Each number is 128 + 24 x the weight over the matrix's rms, rounded and kept within 0 to 255. Layers, rows and columns count from 0. Numbers have three digits each.

# layer 2 MLP up, 2560x640, rms 0.0251, rows 36-122, columns 160-239
129120128115170182126147080139131121185112131143153142125051116113165128115142145146139112128167180097130149141120140143145167155127104116137120104114121168132127119133129134157124134079126120095098123125117096128143077094146126155112087068
151116119142096119160134130089078118118103144107144126141124130126089104114117135110134142127091086126101111185165141123105138149114083146119100095138091134145137131118153101105104095144141154146082146094108163152113148089111061140125110151
112101110112137139119152134119159117160110119144065150148072133107130061168154153121165146165128118082141176142136121146158152129126089117089114102186081139128114151109160141113103110143158170132126120100125140166107133128123133148118133128
144123130131130110130147067089127105137134139102149117112101182113123160145106147152178085116147112141075088184147132118170111114155081155216137152132123122140133125132137084091168089115123149127089157130130095110132145146137138114124133139
121179152132079145074126118155106160108141145142136128177139121110128135115104148099096140153092160142112121095130130170131073143108144151142101166112137112169151134091111126104158078112152127137113117119135131137154109158164088109132123114
108101146164149129151093113090154104155135124124140147145103146080130149125120102176124121135138150111078096130111127152129147136130154126137161076119104124109137134122134110118145130113137090147078152148119124148033109043160129129127129111
145109144174146169109142181097115110102150168141100146089145086140136161161149156146140123138150140100118143154097114154129150141148123127132140114100141127117117141135136140113106099131102170155153108130117121134131142134126151114138126144
140145130178207145125174137097125107111145106102135154097073139114153139139129133107128132127131126147108112130138165137104142164126119097129121110134155143148115108148141174124107157130105133146148141150138134117118128089140129116132126129
140108119111134092151136114120149125131148136130143135113126152137154169151122157123143141129160096113138108142141100119095199124122146138100156129145113100128133071051138162153124146149137112102117087137112160145091146108112148127102129140
151152073137102142108121167093085119155130119133126081118108120148135144176152150123138121162175131143125148098074123159116133113109135126122126107122122055125149095135106155123117152100132116146151125145117113097140150091099135149135144086
159113141136089125113120165161134088115140155142154113164103119155122137124131087120143127114143158100130084146121109122130114154137159136110130116143109179142109156121098134161099105167108155135122093137143138152084164161124139154109149150
130082138159120153140134100124132135126155130140080131112151128131128094096129166114125123122108128104131106130143096105140148193135106137119105159130128115153166116120103143103063148137121091098123116169118164155135120142173100133125101155
143150131121134131146116127136136132117148089108118120147140065117143154124117116192132175108123123141135119138143180184113141118079152129115110128140129150104117134136095095159135146120113119142147155161149132139093110106109122136121138130
108163097120137135115114150098092171144136114148126132135143128109128105164120149105082164123168166170125130111160141172114115122134130150138135149110120140113124114177155139137082166147107147123135083131144149120103146078139130123148132166
130115122129108137108148161120140112140101169130129125126076117117120116138074141177119174081119140154133133146108136106163150107106126117119151129103112077102115090099165132132167105123083143131114096088118110131117131107122136171121122152
113124131175132171150137125137115141143141135123151188140119132159106183138142120133100117097128137142123123096109160137118120110098106110162162126189143131095123111147114128151106123131081129151155120188074156094125140119112109126147120144
146130110124195152133127091093136138145199136144129104081109159103136158148162112128137132169122197139131159151113090101120136125125077151140112157078121103182135147098153114126094140117114114144136093125123158140152120165117158108139098150
136100087114143108112127109145115153131136142154172111076084163106124134142135141132175145148105179113118106122108087150153116153120094112141112097092105152118130121116117150096179112120082122141081117123115202142079105103142122146137105120
093124121118146097110119133119073155163113140094110158134115136155134147205132142125079224119135174107143167128132127125174134130089135114118108105125108136164074126130133111131153133144094116081135133078159118154130165137109142136177139136
115127138131170132124140101183154153136120102147152164122129152093116111137145184165142131131121157122135156119120139160081149096146122094127137104098113089127098148130118123128117107119177134114136118126107140120130117112076108093096153111
104134112111122161139119089112141120096162132109137166135158144097162104139144124143113184130093124147133147090145132157151139141122102114108107144109123083130123077108148121100161134155167127114134130098128151138119119131087127106092102124
083152128145148124129143139063103140159128181096104127143067129116126116139157135132124139135147111155119087154152190145085174122158154137109108145130115107088147103192127101100154134149140150122149140128117087114088126104122106134137180116
116113119115097145168102088096100113194119104136164134127068134116143135141127111086120127135086158105127131127168128086171173096156106128110111077118124154164136162128140124096117106163117097103085124084118106146126140129133119169138101094
124136110120106113112126146104119138093143117147125141146080167090131119121162083142125142153108109159135181131138145161134133038154099139134114121099143124145111101124099159129133136152134147145131130157132173159118177123099145093099050143
141136132117134124162153126136131150130136139127189164133125161118128131157165117116114178143123188146092116179145128115121150185139111120134080160076101099143114145118153168139143124120161197145126139102127154113174113146133102106128083091
142084121150156149112133153106112144139165185087170108148123101117137152180075137114151164114138115129123135145123163119120073122102082114136115109106119071099186133092138137130126102093126148119106131067109159091156108087125115139112128092
123139141152159148160147104138121102151123182195134130091119153134101145113122126136085104114162097122141132200104114157094114119118123121140100116103134128152174120140109142097146134089111163157084138125117123113103125138152135111135159127
113153119148139163077128115102155135122133090129127119136094145144160143141105102121112103188157133105128111136119127148119121115147125152120120142111151164156134135159108125093134133128129122154120097142109172183098120149134152143142119134
137130124142118098137145125146163068134057154109132178120112172127116118145138146154144108146117148144125071108178136154145171112100139157177110134124099102085173130133151111106126115081114140125112140131145129109089136102086154093157135105
124133117129137155164087111116141157135136147100186148136095137114144142186102166093086150137115136163138179122124170146171152116106129107185090148124147116154174117101117151119174081098128136129134130108101117123180100128109086149147160115
130188148154145131170120116117097083114153134153159109129062125116134091146149137106123142153133155133092116152096155120125102164078102115141136129137141102111135135116146153152145118157142125129170133121170148097137145088127075133143122137
173163128108156141116111092114151193129087139133123152105160126114175113158143176097149111106141161158131125149136123162135117135159141112094125136099164150138134155147127120099115111150136117132112143124142177137135112151125106105129134143
136127146167112089090123149116121166082093139133108114132151131102131100120144170117121134156092149143120111129108116145123134131072121132117139147099116150140161142088110096156101120101110093130104110158144139126114141162116121121125125138
157122122140132160108154123179148119107086103121099090128094167113178155109172131129145113117103097114129140138148139151179123138119085187133142098109088121151154107155122118122097128132124154173120169106111103151117107119122134105128120118
124179152151125116161144146148083122097122160137094130144119114123120144122115089146120120105191096153124093117136121108121131117167101155174135176132165129149115129153127092125108128124077153116143139176137142139149118108147109136126111167
119152121150158112165123115133104123132141094122122094138116163134146090165162159124119112132131163130125114094124133097124161153148125114119120067110132129125123120125140133108171143124101137181097150108154161127129120164147127178131114128
163127126126146142080149111098116159112106141160116122125087148103149152137141109117120111126120108125159131148117123170128106138161088139110103160088121114116109103109151127101136157168112083139146085092137138112175111150174125124148113098
157139130160165134167102120090167142115061140119130110159073121115105129095074111155111132145163141108131079120138131087103135163097152146136112131110103112145102182120143101127114121165116124135128148117125091101107151125111143183129164165
165126116125098124164150148135078136082150139101163102122107122146127169109107124113105126129113101150142127122093137143185169089097120160121146111167111163119116126085152144117135135156096110146087156103114115129171142122150052205141126158
112146095156114158101133121111099124125122129115097070133097143128141129119151080114150109149123113151114135132114138150128123129101103128149124132142147114137142097131120110139139122161117123180147109157124159153103124102132101129128125134
106119109151141162126149098099117128162108154119123120111086144089161180140118167076107119143141150154115118135141143173103115131077124121114118141135145122126160120128159087095108122157088128112135107172154176132147139140128130147116144101
120172130132143185105155132091155174124138108140124125156132129129126103164158150097122166112152180164125158104128145146132119089145150125143113125103134094134106123112177125102136107121104146131141154135129167124166179112162120166190100135
100115148152117156146083091119111088117106151124120135117125072129122097154120123110127168182101121114150127161136146166100125116116084146158132145110143081101157151112162139113131088135158156125131128123125118119123148127107151084129070145
126092108150156130151141145121114117101113128130109143126120117094126153151114137113132167111120132126139115154115144145118093084106118101157114168114085091153125138110148148128129116133160105159108106101112128115160167121109116147093064120
098100129137144112114124116147122133124148171137095148115155142139103107107160163153099157125139118130122128114131129138143107080093099133111098147138145114137129152121148161139137148142116137141070146160122168138137169119156138099203133083
101092125136101095101116132133116118132122094080142091088154140101139136196125144123109198159134115128122126108156165097095116100113156168145107187118123183122126138117093123092106134135125089137125134141128119154109135140097155131120118128
118094145122109091152115136091147111132128169143120140138102104137138138146115117120137138103103114135128154137165132156143151075129126118120110148133100100182148152132133122092137134125151124082094089172137117128108108117107120104124135132
161106153148147084166136139116130126083125107124130151123121144132161134115124124124091101118147127135125160105126147107135140155135136125135107217141141145158133159145150141134145138178100085157135120152118154132114112104123099106123096133
091116146150141100161150144137134128147096179149122112158107129130134075149120129141139130111164137161121149142136177150115142171149122129134163137109133107100115140139162128135082076130111163134141108141106164112147121157122112167119127104
144105108160191104110116138128135113131157095145115149158115142132111106176102155096090129123126114180144100099147160099147114149156149126098117122124106162142130127156115129147109113139076136153157134135133112120130116144150136137126184153
133127134128101125132176145125090099120081122121139143171098142111159106145097176117098125133138122137153038143166157143135113111136135134090137112121119124131112062127141097138126091114129147204141131119127137104126157127124077115072154143
128119120149129147103142075145143130071146115133136157153143151110137132110112089153144142147155154111133165117120113136103134106104140110124113147098143164118125101096091164110154120095146126123124124116150133142138128127100143118144077117
126117152179129120127118121138138140145108151111102156120143126140111126153094126174090139099137117167152103182121117090131153191150135133133120146114112133131151146114108158148079120145070148087139117137115174124168145133133121144144133144
136117124135116112160087103123158137107148116111148181118147136098143165174072195131126100123115124128138149111103107188150131143089118152149126118129150137134138130125143164140120136130100078104164087115106103154164131137108125125154120145
118156110128136127087121123075135104105126136088117145163104173123149132093105148151168148117119147148149120153186133131124123140115141138132124129116143136119139108091101136124151139119111132149105118121121173141088103138137129138137131114
177137122140138135161108133095118119125123114127105113107120166128151144107121137128115186168187102094109144129124152107131130083130107142121144108107112107110166141143146102122109136103114091119122154085148143099118073111127121131196120124
135118078150144143120151112093107174131173156153111088161144125099128072151125124123099140135125146143158155120132171142144125126114116147135133133105123110107118119123081139150107149152128175114143132153129112134120100122157136131116115142
074119146158107152143093103145161150132141141099155154107130086124133152129099133154099104102119157153111134140174157119114123153131122141142106114102132181161114158124123133135142097132097127133159149118150132168113134116132113133125151125
113103144134150146181124086098110102143124124172135151096103164116148135152125138127106094095116126167120079157140141099144134134141121112127109093129131124130119125140149117112140154109108113160112112101130170122126152093136164116136174125
184136125138106148126148155113144112087117154150122131155106130098120092100131100156118150135163131177157072124157142103133127136115128120113117161126119131151105118101145103119155118138162111154108099119098141121123149105113130141115116109
100081150110167177153137150109113116153119130166164092101134116159099150205113123135115127110156110133168092156173155123139149161174098113150140108172144156124124143128180118146117085162140129102111102125126131108130156107153144119081128134
138114157109152129115103149064104143145161166161141127140092124154121174138146127121112107129132167143177131132098146145126113122162133104145146073142107131066187104111155141149123116137119148167115149159122139117132162131117133167168098163
145088113130114126062148189126141136161163114119164134173112086166126141117139092146157133116126111165156083116139121117118156153132079180095159091130097149108140117110137095152128140124071107124145156157090064176097085117121129153068126174
122135138111151145128132120098163152117134109119108159141138174158144124165117115111123140163139115135131145137120075120093124171097128131151126156084146127111138119105126142101096143143121098129123137127172120120116156139123132184113118140
150139113140137145155151121088136126089143154130152068113156187135107142119078112144157100115109104133148089151141140122114129089137130101123136122103107159170104101093095152114111162154104160150122139143101117145077127130150115129120143084
103154117136138147131141069109172139131128143144117071106149149115157140143128136105118119153135116112123164134172177154133136130148126111119161103117155142148126102122141116128157131155123149136121117113147142144132083129127119129135143163
141136128150140169134139095161119109102159140135112117090059125156136157100113171119168126091139078128145153130135102094130121180106076130127119101099101156130124147151159132120118168091145130110108099065128106129136133116123099220110119126
154141129101148092120148096148132195112072112102132139162109084134133115141128132098107135163128149152123202147138146096139135124119118142162160119135082096141126149126196111132066125116119145159127093119148160167144150138103158099121122139
138125101108126126174109095165097121150132109137133134144118167136112141167123123083127180144152165120122191136140155120109127123108113145086140146108142150135091142148133101112151129127102124132119087081167086080129137102139151121133094140
136089151132159095095110148089201148128140109100144117143128140126154140138127151141130122092118121134117096112146129090123120098099144163145130114088111174090135122124170133136163138116100139136124106078147111156127131160120127166120125138
094121117110134094075139138149162146087144114104151159145146126157112131142127137111115143159146136106165167108140100133130123124135119144126125152133115150158096122142119130139122142099107123141128110115106106139125163132087129113138118145
139124103138134110178133122117154141148170144120133126124107144119139138147130127132166144123127107134117105166135142158125148167108144133140133132104136095108091072162121111098169115140130091130130117131112157093136132137134146118107142093
167103100128138106101102114092103170132150128141123100135102162105137124200127141126165190182115124117125126132114154083114131169156131116137139101105125184127111125102092107106132158122141183128158096115135159103105113128108136118134128112
182115126136148116129137136138146156104125160113123152136134157083134122153108133111112119134131136135115140109136127140116139168114123127136097134126136138136099158149135088089092115150085162110094107122096144079146106134102121118131054144
110105128135139122117125150144114102158115195095123156105114158105113104132108150160142126158134158136124139128125127132107147147164120144142132146114125108138129086133104099106139112149120124138114103124130165130117148132062116124121093131
099125119115146114125097116093121063127101200130108158116106160113115121110135171110114113155162164120136160175144092152141192116132085155194127160153146138149140125127151128087108123141115164144098148127135110163123195129135068156114117143
152112148170111142154129166110158181116115124154150152133068140152165059111126096191120132126156078115135110126122097130120139138089125103097101114093109155090083140139141155131113080142098112128094074125134108141119153126143134169091098134
165125153151158106112111062124149141124186152108149151113089134100090134139083135122134112151160190110136112136145160139122108181138123131144138155140144148121126155116102121133128129163123150097111120105127111133153115133119133143109110144
092096126154162131152200170124131111120168127119128098120092170120132083144108122137131098094128130153117139168120124129142178085097080140123111109143136184106151110143126098098095124140159194123108139126064129145143126129125157165087146151
122120160147109146144135102149148137153085110138139123098105181146170128103144158134104126133116102141129116120119155135109134145104133132150115069106149148138141100129182072097120114114106155141108114118150133116120086124144120125137121156
136138138129110131111124147084119163120121142110122119123147107140143168116129132097134137138130081124127120118129169124122120164117106115158156154133170150156107153131095105130147137187121154173132131139156155154133157153139113123141157132
161116133103189182147142134070124136135113138124172122164134154124110143145139120101136133127143117136111118142156162117092154155101109131143083071089149117073139106138148118074140112169108092148142137143111131109119143070144087137131151148
063141133120151119141109107103139141139144135153122100120112121098150088137099134132126147142096134103105105141098140147139125134110123159182117131130123152125084164128107137140151124142153148109139125135134168099131125099118124095164124128
131171121131144142132085126144148151132130131133115150163091111114139125127123109133129136147137137167143134162125153147127175129138107113118112127140127100124147090144126105137139129098113117135126158154133144128057131145116123131114135105
118136122140137149115132151145134139123104121140117154097133140141146063097132121133140103098143114147132130130100125178087125125128116095138120160134133123120129111154195087113132118122149144120119128140123145109089159107106127122150104150
150159152164138135140173075078121176139114091071148143153122102116159137155157152103051139102114153132125119124105114141106096141108125131146105114111132120125109129134157109111105120119132124086117133121130161086118153127139149116135198118
091162085155148161189139091130102148144149123138134111138130160107118142142146147104143141135122161144124134130116130124131162104132135164120125138172132098153083125097155154094092156109150124071177137122103134140135140112121118117183148113
# layer 2 MLP down (transposed), 2560x640, rms 0.0219, rows 36-121, columns 160-239
113132113143078084138102162122117144098118132112147120108175139137109135147120120109106148145101088146110116122122129110122101103109141158122117145133136092143130137101132113111133124160118129146140143127140146131121166131121125115130160186
087150116099177163092122149183162114121160124139121114099102128129146153124132134151109089137158166101158130100127124109142115090126172111121150139133181111117138107125126150144150157107104115118190106119133075090143124148145168089148188137
122137139138107128147110148154100123098155154111166122092151103121134155094098124165095111103146162156156074102116120129058161141124126164148152124070160136111144118112095146164153132132098105135142128128146103101129104127148127113145132149
122139112118135149132113189150149150094117095124093123178171080127146087101156087097103126138129155105178137105097115129107142117104152100076132116140134120138148112113103153175120167133167120121146098128108126159118091134107141105130147109
129079104139187128158140136084147092148124103100140142094110122121129104148147097164143109137167116112144137179124143103141164126140108085107165096143109145091111138149149114139117154160078141123146147107116155106075142076106171147124142127
147136120113116108112159129155129151093145129138099110113163097155100105138123138116155141128126121145172140103119138122125130145108076116112084162152155143131144134106131125171117129151127131132167149110130123097191146185120147140140132125
091158100067110087117138088147155144154119093105142109142111168144113092100108121112103132119112128133141116100126150080131102119124156155120105137143111128146125103149112119117152164128167080120089152126128147143110118120147112138127153109
112138108081059094123087115142135140134134166129136114147197117141133118132130139143133116123135141093150146112134076109146119086144133153133130117116105107103135136122111081105148119117156120113132113090114105153124101168119128139128121136
143129149152118158097096137140108133144104099097096106157127109111116090095148115130110105148115159128145148107093137162177061138132135154133095123111117159123125196170144110107155101128099160134135144129126120125144118141139127127166116123
096094204140142114152122100156175160114098123126142183133133132114117132099113138126117137089100143120145106164178137103126126138138140132150148149140154185116089152118180098153123103137109157119097122115141155158134129177155116106141097153
105130084123165117122130112096129151137113114093109136108172137121142141126124177151106135126120117160152170111132166119109148083125099136127131145114145080119140106132159113081172127107137111128146141136115113101169111087142110105139109098
126179104096154110116116140126124107150080133111158119165123128124127147153147082161119133145153129154104129127110172158127101085124140124161166092120142125100089126140151114145182114119124166159139107108154124100106132114075159146143170109
131098126144116139112115111113118117128122168136168118132110184140110105133123129082145103143111150129142131097128093055142120144185102124141138121134137115141119131122149150094108138142132129112109106127101133124157156146155135121125142128
141091146144143133129127107147139119104117146127134139113134133130145142111133125142145087116101100092111129178111136101141162140121104124102113097137147091147140123107092113091164088092146116132148162133128098122149132176133124139102135077
118143115124154133129121114136109156120151095127102131118178160111105133129165116098132096171151125123136145101156129163116117150146122136132121138150150181153127185141107129136089148133163103141140154170134107082166121124128105094167105111
143146105064124077075123149116136110109106126119101056103153142083168079106122128106149139176122122155108128148145112113138152149170128152105087113071123119185122118104147157088166115115184153109080132074198105162147120158109126128109129124
134143154131061125135133135148103100097051120151139188172132120133141115115087162113112128085156062124116116104117153182134152114115151118120153101155132142092113110142116130129137099123111153126102158160146089119116133094144077176132155110
126151166131108142157139139101157121130119106118087155180175088124121113138132123104082112118147101173117139124122184113102142114156143140114138139154168118142116114150135106159081137138170136129175127133129073110181155138138120109117156134
171134127147108133130146129129188111075134137167129087088122131092140084057101144132147071139082115168176133136148117146097141143096094156122138144146130137122181142129155142104092134113170118155106106112098137146127095124131105140071080126
142139089104069126137110143056070123146138150105111091110143085149141151132108075111124130147119108127122103157130150110176125155085133154135139138178173169114159121117140143134135161118044141139127143127139105133125132136169116132153106130
139100144160127101124151142149110135155110132150128066118097116171104133133124140130145070133140144119110106150093121101105136118129125159134143119140133163119153183127102138142104124080074133135127131148144144115145124111177110151176149149
164102131115111155118121157157143096100140103118159122111158116146103143131113127122129143115109136094109170111105074109121071129083127129132125145108137156155104130129118146114107110102113101144117147120096154123115123135129167118115079125
158124159148161110096134167207135127086128126128136127118150120120117129155156145128132143125169079159130144125102154155085075169092132157165147159133113134069132123103126120151122154104140153139182143188172153119097107111119113088129164156
139102130140161147155123109151147115156142129089117115118176089138121134120107165104120113112167163106113089132120098111126125187093158101136138148140092124100127141152160107118131130120124124105137119110129077090153066116146127165153204120
102109119123116138102104139119126107128115120129090088124123103136129133087093141149145100120147104105144157079109144139124112085102160131134174103184149179112146114128095111112135124132089073108119143125125095152089160105125140147140175155
103147123104132114151122115144128123127096089158079142113138130126123084090152128145110118138126135141112141109149091137126185140144166144115133151135109185157097094159104115093129141150134124144137130176136109161099136168139146105160121143
136101104103086115116108162134144153129146073080129113169152110120150114167143151099175172128121155124098146054121150101123158143110137125112147143171097121112100127134146127148088121164150104100189125129151149144143125106108121150125097126
138101111112127099179123139140107103154144162126130142128159127102097129110127152131138149094130131156156126103144136126129122139120130125146137125140079097123121117115157137153124125134108137078144154124143106084156136082117096099114137118
088119135106144143115134129118095199124183110151118079131161082106130137130108115101121146117141118105125143121085106090113085141149106109093146116142168138172119137102091136145152156158135112140161110144105143114149112145179121153094120163
135124148144123109113181135137117105125156110132080121113168134146142109073124084156162120102126127114110091128126115111099118114142123143077156094135112151082115149148147108123079157161109139115105155131149145136084149090128134139142097137
139079099099115138098126147113150170140109121109093132131166118132134162098107126141123099108119098134148117107160075133147150108161163132115122111115107173150106115135104121090097148077101129143075109108069112175094113186130193129143117132
077097106175114123126148143120107066129174129120144119131096140126099171105123055162123153153113112094141138084136139097114145112092109151164116127158097135102131090116132141165133132124091133119155109149107114119132147113131161127128136122
150135101095143146159124120128131088174169118112158125131104122138139161149115107132132116088153106115131120114144145101133129141174143123124112128165131118104094100159158151093152117153132170120163132093113131138133094078137147145140113113
099096153120130118122118127089118133145159191129161144154158080121072112156099143137125158109150125142146127115118111090107132132114157098132130145133148163123105131109113111106167143144121109089126099164153144122122151124121108131120147135
119088085106144116088105127109174122106126107124160106128161151131128118122131148097131132157105139102167143122148144151140141141099151108114130098090096115107139128125125168131138140119187121147125102100165143120106161134116119151124142091
134109130099104139097110131106147140112108167134144168116129093129117175111109101121136138136138112141145130172137113175152107087108138143151142155137121136138138123147115124130088131118161118110166089143108104127124143061120133088128133111
082112127126101123167112141158147093138142112095140121153180108132114118133128163139124153140124142130112118114143134103125138115095156126135130093155128160139138145130109116144107112099135177149119170158093111147081148100073127138117157139
102124100092114127123143142156101110114201099131100137112152124134155131145153173102157119104116111134133154126101126185150123078146109102132121126125156136113137082131133143092137134076132115109126108140120142174162119147136102085160112076
094145109150173138090099123099182119129128105129096160116126123096115103148150112149155139107136164120102144152163121111083095134172119105143114146099145086132148110161127119164142118066135150146147122116131119122098109127117204044160111108
145120165118133108138108128134168131121131138114154182134162100121111124128116148136112141110132145087142089111146116094126128138143161146111129104109098132129113159119131146094113129093129135091083126099111094087136133155131142125122127145
154137132119105081137105148158123138111145073130120135137168113144089085098136095160156154126136111095150132124140115097148119138186114129117120126117103150117085133112095168153145138118182123131123117110093087120089127122112127112136107138
137085129123111079141112114156097102116102169122146147107119143132129142110115125143102116151107073105144114140115114112108140166102114135097130147146103153125123129141070120121118147113149086126108116142132100130110079142111111093059165123
160139118118158108128183137150140162142134116131129130126122158117145133110145130138131097110147128133117125122115122088162127147131157119078122108136099185134100123135124135132128166134088105135126137099134137156136109130145071174123210094
136124148101112131114110121122132141150156128125169106143118138153139104100132126143131084159127126140096140103141093106140173164147122175115145095160166170118134110118114101123135141116094144087141142146125115141103089131133135105164184138
163154126103124133153136140105135132116112095142154092134104117106151164131109117104155113126119125146141135137134128141086137182167153112132147109111122140117117101141121082112133096114136130121171127099151080123123093139111104161086112159
162117116120172161188146106145132146127146201182146175155091094152106150103134111135150066132117140123138125133135107160148154173099129091105147080107125098124113092155165129136129121110123164114122114080117112097142133107174077090121148142
154137112154153160114120123166107120140144116125155137120138182122121112107142115128107108121125130131110082116096139103110127178119114166139132108142160149042120107119114134171121131103112094151177170107122126130170158114132123139139121111
133157097091120169118124112139145109173137155121124090126111105119112136126132146144156136142133112110131104137126112158123123095114113130122157075109121112116134085101112139132107111087169173097131124110149117117125155138139142154151163114
152146104092121175109110119106133148122150066103126154101168141119136187123128157112094137139100148093096106117103083097143100091099141127113071128153125135166142103129095120130177188118156106145123136115139106153104150113133143089157136147
104154152100074158155162105107114144135124185105136104129156117122138139103133136113151141135131157088125143172119117155119148119099099121151123150122150100095129114102144140113153133128190130117116119129123155151122142116108099119130079114
114133072145165147136102119142158150134170147123126100104151101133099158134138089121146143116117134112077197103096109139118147143114105104155144154135125135082135167120103158121132172116105147046104108134119107125111094138136196142184107104
124133122109137123156110181095112125180119153125128075105111111136124114125144172086112108115120108135114094131141112119155131130156133155132147109142121100121117150136170099141105148146073140125144136131116148111096123120156128142118169132
116139081068132135128116107131106108125140116152138091123105139113129138113150156089167109165130123098100163069139122162130111075109133117130140110151156124118117087128143111101174109108195135153106148107136122141121123145122152122109120119
096098104123148147112173145122058135144133138157109064134095126148127097103177107130108154137136130145106113144149153071127130084175112103123141150102081142149129135106103085130127127129135176186117176119139169110111139102153136162111105118
148119141127141133138120142176128141145136127133152129084169096163114116153130119088089111141141133094088127112102145131097113126148104117130151123133105095123114172132119114098109091146136126117154148130155114107146139147131131101164142128
092121139150129136079128113173135135114127160143180141158145084141144102142134121154142065067098163133150122130122102140130127158115145119142122144159144153168087105085110160123150126127156178178130112161108136147133179154156117135083155126
107134168120109140139114132153127083142114131118142153078086133170133166136100136136154132101146117116073113130111088089102138145153131126116133118132137142122152149139174150099142110107143111141117109108133129124130141147102119125136136108
177142119104161102114137138128112095143116119149098100143100158126105123117142122101148161154129119108135120115082105134135123122097130119135143150132127072092145099128126099119118166114151124139097119128116129105117122130126153144119117134
122141095125124120090138154149159148122118145106113089152163107132123112115138128114132155136155134098127165122125124151101117129112111149136144143140115139149144128128116138163104088147154151092132147131125116131121104160122112120122084101
073151127144149119118111117135091122165136113115124139122160124136106153164103159103118119142089136101122166130099113148123132117141130135137146095115109124104169152143128140122109130123103118116148167145164107145122127155141131109143135140
168143126141126073120110114173121137099135142066125166141104128118139106055151121119123144143120149094111178130082097134121130108030164151097097123115112108128116136138085148108141156103093132168168135115106130184143098134113081161140110119
124140089113157127150152120188171134112128066103140139090164145087142091077102143141142140138122080153081118117159118152136139113062093127122115151121158108159067124142116135105124126105132128090137105114114076155103112101131109091128171119
098165160137134132168121081120100116094087141137092139098132170091111114139111177119087124129133160095100143139134154160128084105125158095153102143093161092149104127133124154121164110143178152157108092106180188082149166123151112077200123096
095105101156104078152110128152099115149126166137156106115122073117117129093125150146134120101104152124138121113122180138172132103150137129104126113171077136160111142135119121145156109103137160137116118140098123157146103111134111083129117113
106121112144128114121087146159141124159111104125115183125120083113149112133152168097121160136155122145098152129138099134158138175143088147148098145148139092087174142116159122154133105118138131117154125118163147088174118147120154120157121155
153119124127119143122108167127092124113142096118156192150103111139111101121129116142117139133124143132143086125101099106128118110085134144130106139142100123108133165123118120159091101116124116125130122151100118111124154112130124120126106098
142107116118111114123108139083152147152116113111146155167181127097124097152153108131097128171121166125089107135135189148145132085146176127131138135128147106140132137098097109147117074161105129149143150188112126138122125129138144070159140116
127106112162111156140108142112124064157171112160144096103147159116121137141152106157123154103145109080109099115102085179110124112145127116128083145108160130151120103128057139115157093139143110137117164155122113094120129119150119144152131138
141109176171133113116157123124135110097111166151128123125144099121138085102116163149143095134106106142152103134123120118162152147130126144202120135169107155124111125114139131139095110148152156111140143145085180208114117134132073124092147114
120155106112094160146143085168066119125127153136137154146124122110104112144125112119112138182131146145142151145130138180146148163158115094106131146159133063168129131136067109113108120141141104114143165175093152088139114088128112086128126100
169159114188080167158125144112107102170135172166089084100092106110190117105115119146095127087123166148178127166117140134115172151065084125107140111120150120133181202126145143139135104175149125154149119037129169114128067127147104165098133104
113116167113107140080120137117102133104110119124120134124158128144131112119121125105089118122138159134149140107144122096128103101154132160140133129129111151148148200117124144160077138124119173130117131122141107157119130129141130118145126165
109116130151137159171141130157163093137102146105150172097149129158116107090122151106094065074123117141160125121149090186147130083094110147144122151141136091128149108146150156155143083135114093115103165123135104167148138119125122144134110137
067149135110135138147131128098111117158161090140112101099131097147145121104144115142140122131133118123150134144128114142139133108174143134115151130117116136110167111119155173146158131122167112149155143139171141192118164114160122140121199134
154140133122149158146150120118141145120175073146126123127171061140146184112133097126085150092129105116125114158122088123160130095058136112116117133132111166135138141121154147126109131113130135137115128127132115138144131135171141123125146123
162125134173124145127155155134129177128121094115146127102133111128166134142115105142144142105109092128131062122125133124081055108095165127088123140139087118145102123141104133170142097134140110141152126084129134111135079109121187113135137137
120131098088141105116129098151108075115155123079111093130187130101108189138124158082116100130110163130130133137137168130134144152154118160145140135154146121201169127142132127110163189097164135114180155129128151119122095120130119089156133112
094135102136103150167159183138118129153086103147117118130168111145159125119158117123126133118067054136118140113089093111136173085098146124115112117122106121144153086130159131124119106105131165185151127157124150110130115100133115139123146110
180152103120103155117091088131132126144125130116131158153199101087128163144140127154135124158140147123108115084151138151095093159146141128148136144152150104123129123107137141197192132147123093169142127139163164103123104123138123086145145069
114138091123151111113123149100099134105158160118140132154167084086100108171118105121126143111127139110109144151131120124152122115140122125103154148170088133130135162132066171151140152149148114115150149131119122147138150147118115149138128099
114131116134142124155117106168125102127148127158129138129120143117100100164117134169133119149139192126144143138114087117109147097120146154109116096128081107082133100132179169118111113083112117099145097110093117097113102080112139136116102135
084135096154080096151121162191140122103159127120109105087118116116121107109131150132125090138123134128144114116147096167134096115123161119103165178161148105161144136116098143130126153069162146113068095085102109150121105175124144145128136148
185103099125092156107144151140136116139112109085121168131138132145125168137158142144121110108162121171146121099162133115112124129119166115061130098120140121095157078143165123123105124103084104139118124103116078183092144153153125161090130114
116111138134103117125155125103109096127114114133144109091193148133118127157127157145126113111138120106117121084148114128125074113097139146134133126130127177127122179103124144118116128140138150106136121110139126133181135112140150134132143129
155130122111114106158124110125124110117152143122135094174121089120137184156116135117111159153130147118132111108150136083144143143114138165107118121118112121149156124107077162135108149114084106130146130141145091162157099136152140144118157101
106092085102128120120103149152139091141125156179102122095131147142106121119111138165169130160136120128111145145135158132130170119119122121106151143143110140134133127145102173124120134111096127158152117143117094186120100131123118144127061112